Part of a small language model's weights: rotary positions.
Each number is 128 + 24 x the weight over the matrix's rms, rounded and kept within 0 to 255. Layers, rows and columns count from 0. Numbers have three digits each.

# layer 4 MLP gate, 1024x384, rms 0.0483, rows 762-861, columns 192-255
124172108127088103156118096138124098113141099119162130094109158141101094143184116122120095136104127130139094133175132129141169141139116121143151129121150099149134120108090072150115065172116121
093135164118125135145157080134117113104104129137145139118130151194120159108111128122143155124124107112139174121120151087134103096156134127101137152105131102143088169121149109186170157162204142
164152120160084123100118118104093124154166137112187121120103143120093128157116152164091117115121120142170138102107126070140110122109109111149150101128139114159174161119106155127119113111142118
124132123112196118140150157126113133091146123115126137157147159125112126078143091109164098172108135142145122129150103087144108088102142111149094126120134164116117134121158147128133137114103172
122119094140110103163149091128128157156124127123128106083106133095162143092154115126120114126113111113145137137117172117094120090122119096153125122121166105109178123115130134113113151119128118
099103076124152102091126130147142124080148144163143111095130106136114103151130138137142140160140118105094100123180161133127125131150097103111149165152096160113104147116143155121088146101077108
151154121168155162155103153123146119095151148100164107112122150151113132120103084136187133156107188128126110136107086103121100126117126131093148140118153171136144092097113121117134120178139149
163137103153149121084119088099128115137137100087135092104126176075118083132163145106184152140076132150118107151097136098127138150126161088139132100137179132133170147059168132130111081086105138
126124147115143102117171141113123146128101115139165120062150123063125185148148126133158145073136107126075102168133142138151115075101148120133110111091122107169185105144190080118185134143129113
154136146135160084132147088118097156155124106144144105134086129142130158159140120149092104126128110119139152130091105141126122116087176095157132115129128128088072122083071108124164147122090105
096143073107096124123160127138091155114118099069152170147130161126108139154117148159106141143123104144089113182125149135108129157103129097121127138106163120086128117117140108119134124121117182
126136112121131116167145161144087100123130144122140110112134143144086182139115149142175150134134149171170147123164090118130114170097176143086143130113125105124106164088096149108122111141130134
102157132118107083136143170142115159117128141139122131143133156124116131174185149109094148168109109116132124128149172115096155152099145126104103139089095096129176135073090173139124148131145128
116151138098071164162123149176125139150083096121133096093141099120096150153113176091144162093122141138163120156169142117143124134147131166117105149184138148154123149124137111137144101133146139
124131116126126118113138142088106144180099135132092135087132130133142127135160145155160149106112123103090079079121147129163112137156089130083132194153139128123104100124132145089190129119117123
090152089125130070156146114129120129065152121117121133164150145106145112103095124160109129128158122159126131093160147122107132155130117138122106114080133138114118116136118123141134167110146123
131103105166092118069112141107134138122126191156179133138130115108112122129114160118089171140136157142123107113147102104123088144136160150180140162170110114147161158107126139131125168158134137
122145148109159117102109144101102104134177149118105149155139169160125120149126110171148169128088118107136167094136119143141143141117126179131120159079098128175123126130165077099133090107136139
102095104144144142115076129089132137107144130087149078120138150136122158114135120139123131133080120135148145160131187192133142184123158145154166140129139128126187168095114123173104154118133103
105136110122144111068111132095102127139130085144146094125091148189136161111111133139159140138131114103110130103147167104138100159085119125100132139102135074130122133130131125133120115117110166
118111132121145136138162092141122176065148126107134152092091116139144098126155125140149158101141123122126134122170161134121145178129136174139133114101164111125097101153140133135120161132096142
136096066129093160119153108195088170088096083131140165111111117145104138168136163170104142160119140094124124159158123119151144166137140145121145067078115171137128143110088132138187140136111154
099136107152114140132141134119094126133154149088160136139121212124120126153107185139080128117156167135099103124132142109110129162137141100116162150151148116096118116100166088099107115159121130
135135131140112097084146122112159161141114134115159095095137134132148128124132152123128188167122160109119128143127131123108176133111090140093124140097086094134127152114105153157100109158112112
130156096078163134144110129100098112145107126092109097135154113131141133107116121123162127101139142126136116116122128155125134152136100140098138120128116098185085099106095137144141137113085140
120105150166122101129129108078172088151164140162161103099115108106112105125181135088150093113150134113165123146118115154131135115080184113157101143117126092136176133109120129140148110129097158
111112111073135109149128124142090100149139057111089130167110131156101123119131105091096134113101118076102127125141155154143144135118140104135101154144134114125171143129150168162165166134162114
127116106146082160115144119084154122131115126109136132071155121115129142131101119138130145153101149153133111122100088181103112165147133158139165126145142151117155118115110130126138108153065143
138187123117127116165098144121134185100130109116126118168137129108116109119124126147116149110144131084155121116146176160076147115155138118137132111104109120126106142131164114143112107144123113
127145100160091131109125122117105170141136110121146118116127147150140104138127131102168128139142132115111155136131123100099129111118104119131128125114110146121127122141099143116146167080119107
132103134097117118144091126154127151095138151125096134135146111126143081128144125124119145108131114104132138095138100128094138108140159101094098120117143096155103144127157142093141127144103092
124160108126105143108142125108097121093188121130107163100109109129131122163098121172113104114130095156097152128134193132111117145127128095183137144138190139115152119176114142149152158126155104
124153125160120145159131113167125105086132120152138087113150135129087162101124129165147151111144100107093161139139139133125157170117129137114088127108108096139103107117120140102157159165115118
112144149147103116147134078105116160107101111121137136131167130118102129142118166138131146162084131107150128101114140168075134125114108117168124166149110111113143153138129122129144101109117165
136148147141144082102100111154163099103135119175128145117113122159118066107142139139114096127116105142112112098099118113093099089117148109140123100157136169147129120106120161169128138116112124
108135134076119160167115106142109140112162087100149139114144134158128142135164112107141134136120118129142148122135117163150094137133126114124104139165133160114089148104112160161151121154118169
153132117147122158186128097144106129062167135133155121167164132122145125124103101136103097064059116143135130117107175102117136181117128125086165152119132122108114127079123152099156137178101159
081140107134099118104127104137115132097124150152140103129079162103115139139137175125142104108153136097166175062169142115184124151108110138107166146127193101117148118151098109125081133104110129
113120167164116150117109087112136120133117129120151127126122161132092115154180134147152134076106141161138159112140103122138101117123126085108096143111117114143099109153149090139134121130119126
123145128091153127104119105103115143139143138159134158080099147095117122148084136110131112067131151098141180089155101112164131168094131138115129122117109142158136146121117180139131099163119091
133130140108142131124102107121084086163076173099121174125138150182136121137137127200131169186133130106103092117105110137131123159145146122162122098153127150087132150153142154156164145138139147
176101129159091055133164083135131174119092116126100128128176143122128162129136121191112143152129146164185137103114123125135123123125184093144176133141109101116140113117130146123134134131118140
136148111123158154174122136136092112119096112143153126110119155166124140160091111097129088121132184139168154159151125109125168108125118131086143138099094144193095135111132117105148134186093161
160157126124152122116094081116123153163142106148156146129086158111152123122143150125191112140100152110114145087088170164116142107123114156162140108124148150129109149140116119157116111110111124
140125067133145066120099149063124143137106166154136083098153130124128142151107181144106114119116195129159116134069206146130166106092101127101107146099090133100146113106122112102131153158120093
128178128130143120145104089123120162098143108112104114110138125148140105116165145127136113127159139076167153156101111118136132113137116091124139064156142140140117103122143177129123133138096162
056106116111128099103071084127158153120135132151138171150106150133136103174141145125157126149122110097108129105128087134111114174135152095149121168113151127140142125104117130130170112187126100
106135095111094138164164125150128120126105138139113129102141122074142116140132147134151131069120112121135135122156151119127150131136115142100164109146059140162119109125161148135113127147128119
107117130112127122126157087111101116084148163119084163115130110124154100137113126151144121146108094107155164114120126121116127136139136135134117131142144131129133123126092138118127118124142099
072103101124130140068140164122063161119148181135155141122111173119144131127102112115156154140115132120142112079150156157085138160172109105112162123111142110130158149103095132153154139111098120
135144141150110131114139099098123145115154158109137110134131169117166119136149121164140106116149138154118121071140115088144107137145121111107116118173129097130141130116091117106107101136152113
120164159099147138096080115082109151112127124142148117149147172125140092168177148101096119086140123090135149137132155134108128110134125172120138119081169073144136122126129124131113126119139138
113155128151122148113169134132149139126094138087120140131158146151154143084145116153113153165174108130148156138145175129121158129138143131091126089112144115153107124150123111136162084197155127
127145108152114136140123104111114147140130101112149121125144152125128148149145187107111144130111093119114143110114112138114126099112154109131121098155134117127118117127154101148105134125103135
118102126174113145119162080091110140104131118142115112095141134116083132143131151113121114143116125162140146146092150145147213113115123109114155123133139137107130146143135141101139152155126139
130154118104166138133160107124120185120079116107123172126146188132194128127145123140142107102109104142129129137131156133189139123123118134141114116104127119141164095091146107086137135135142121
102163120128137140142123147117071156118173128131150167137150141111136136102124120062148157158096152110083118149082087111116096136117161104128123101140171084148121142064127113115124134129111127
095120113105165162085102109119108127071084099145133123123141169174115122082139111153151130117139122124134092111170152112158134104115119134160129139138136125140151135119086119159100120148158121
093151125141114120138135111148101131168110130105107116134122144150117113105124099166136122124109109168154174135120098143154166136110109098152108150139092135133095133075105115142175096113141152
151140110123121119181140130123108130116133121112128120131151156103142163165116120120144111132155088091162127140105144151090194154150136152141133100150138136148134103104136178120132093126113150
090139112176123122112116149181100131109133127114152098162108108159113124160113131178133136143146156112114109102156126177146114099119123055098127155132138066089110146130093103119151167112099130
139145126140115103128130094146172139145107115084102122098111153125153091151064149117118162126125110121137132143162132137127086139101145129118123079088151142163154126126088121156132131108149100
126147132131130111163129112116094097116115075171151139134122141137099136127105144123134137127156100133166156128114151145109095109128154111173139136102129105139134116130111102114129134140109141
098120145139167073133137108143127109109118102143131133143139133154129139110144103120132134174112097093134153144137134153173108074145137125147081163120178159207157127102149160120174155126111107
166150097093127176159138117131084106133140103134119134107183124106116166180092154132105090127103122189147117112116154156116137127107108138114097136154155137152109159135176175142141163144115143
132134137120060135128150116123143118125138135160146135094118103130101117131124131138145154115143165127168145112102106138121127167126141119118168133124147124172122132100104117128177192111084125
105106119125138114106100120147108127131132114134125145127108126083096127130197150149096164153144135073119136163125140118132163134112134141133148117116117156156127122124160141139141158148107163
082098139125132156173142120133099133113077082113146128118124149114104132143117170102094140143102095138152157151154117114138145143118157118139179135111128078151110121090175138143126151141112132
124172110123131153145158123126144145162150142137118151147123125121134140110144112119166120155097124113137139114120161105123151173150127119141147136149144096099148115131100135131114112158133102
145143100101087143080113161134132093156130115118140070134143141167160175139139141144132131175096112121101128124124082111142121114141161133108131129146091118138163114107126140108149133138125118
103110129123150145102125127116109108131103173154144120134096139100116142134108185075118112115085104161118082119114077137139148158110125097088167111105119094174128120103123143119131130140108152
115152126098132132165105124137142164141133085120115119134154133102151096125131128133151138127115135139127114128086152109108116166138126115143084166179122121126117134067139125120145097185097132
110121147140140081138141097099112112102116130148165120128115167082113127166107120123128133139135128106100166118098118127140117100112094117169129070137121113126173130136186108097114176126113103
145122107168153115172144113133096160147108179144142111141137173126127150095177142077110111162128151113092118132124140135155113142131111128132133138133147154157150107146083081117164165106142140
116123119087105106170158050150091109119121100099126167138102131166116096144107151111111117126166114124119141147102178157174099131113157115162126112093142116094163170123118154145163093121139139
073125132152145105128100089159152135146126114161173098078122153125076128083135137141137150122164073156133109161127140119080129116172154103166066140102129154162124121112120115134133130138081126
135147167164090154140097112120118135120129106122105114127170152121161155124143101113126127141126134122171105091114150096113142110114136103115150096084144163148116149102124167132109111123161095
110109097125132115136134118115117123105103117142179168141137143119132163116136137086161107096156148122110168100110118117093137114124130134136113120136129143167116127105191152147135096126114127
123148138111143126140099110138108146100113100105114124161096124155139119123125120136152123100123123106165124121102152151104117109126158122151128096101119120090123105117149142151150104132118129
090103129162132097104118096160103139125118124118119097114140094118114123162129117134131166144116138087197141118100169117094178136085127132114146154130118144142122133115146115144126120148083170
119134102144120169125116130099108118089113198055124155108127148101120142132109154105188144140088128082174143147131095151147125155072137143099114120144119149130188129095109170151137123139114133
158137132116131087125131153096057156133126143146141156146143123141109141084144156112129151150099155134167145117093138107093176106100123093151110109100147117134130131127133149120111135142137159
124104099117132155160138085166126112122115122125121128123089161115082096107199145131129155137122169139122142135108106103094142151165145153157118095114086154131137125102126088096127083125112157
096146137105141098157129153141119164161163148190139141147125154157132132156149106153135152158136150092133095130151114143125130138114142145176075136153145157144133154111140146091169133130119143
130152121142109098122125112131116132130107165139177129149121167183116143149162128161133121096124137156140108117170180145128157114128140113105136108148109129155132152153154073106134122127123139
172158152130097130112073127187085139091137145123124107120139101135082118148147119118099172146137090119123161157102119103132184098147160124081157132112121123144088146121122089144157150110127143
138121162171080134146147099135147137108121108193149154099172122100133114108164148087123140144127117109136131142140141100181124096104152131114115111168093107109135181145144129137170149168123115
120128101095122118168150084095154140140113111118103142136135130113111127116150160144185147166147163118174115108104150090114143165087100138142109125159123171145129144101119153187105141134089134
184149121144118138101135102118159120082110163141134156113135061131090138122178130140157133142101156088133110139167137104130140155166104128139115100144132141124129160132140171105143104123152121
135142088135145135147147129138145112138098123139141106133104132143085117102105133137120139137124127132122149130135136171143142177121111125127131123123125121141107151073132145135144123127115153
081101092088173141133137068135103121122111131138152073147121130119148127184106141156185139129124074088131140165108101126110118150065113143125134130172162136165125147146121123084174153108133139
123108109103178139140117115144158139114111103120114108092108102135144140141122118161128123150103120127116103151115124133125118099093093138158132126150140143163141123134175158159128153119126096
116083198122123103111105110157135159154115122184131146123109193138140096127149116109097159098129084118111127104157147120161143119129176071121141114091124130102133144098139128173137118091143105
155145115114091150142148136158051123155070123105166105168102126138144123132106097106109111168115087107116127157151152117135165158146145069163124117104103096125132132127114166138118122154133103
141156090146105165121124136123154116119141174139123171114145116114136099141153159151144158149171129150134140101137094151135111118148124144104113110112183106100106103129083149118125130123108142
121158160146147144154139117137103171141122093128126145121128156130141166152162159132156141106145094117085147118087151140146118144176097109166154176093139123140095128096112099111124176167113145
127113126140107105177163120149108134124157139124133127157088125133047104162143116125102117125141164121121157099138119123194104184134135131113125088112144150114139132117128118162134136114168107
133089131142136113107129120138115133121137132155131130102095137129110083117128141111123121127115123124127139125126146142103133136099148105103142098082149137119135142134143127176132078155129153
134106132118149134141146140137145149147099117146113140107113106106121189108129121114144135148108137145105133108124139112110131141125128132105164135150096104135123145159069106104121108125193137
071121168171132127094149109203145124175139125132130130088129112146133103110076155096133156170129125128149085102091117134119129101090136159153146154113152117168131160109156170179134132122133153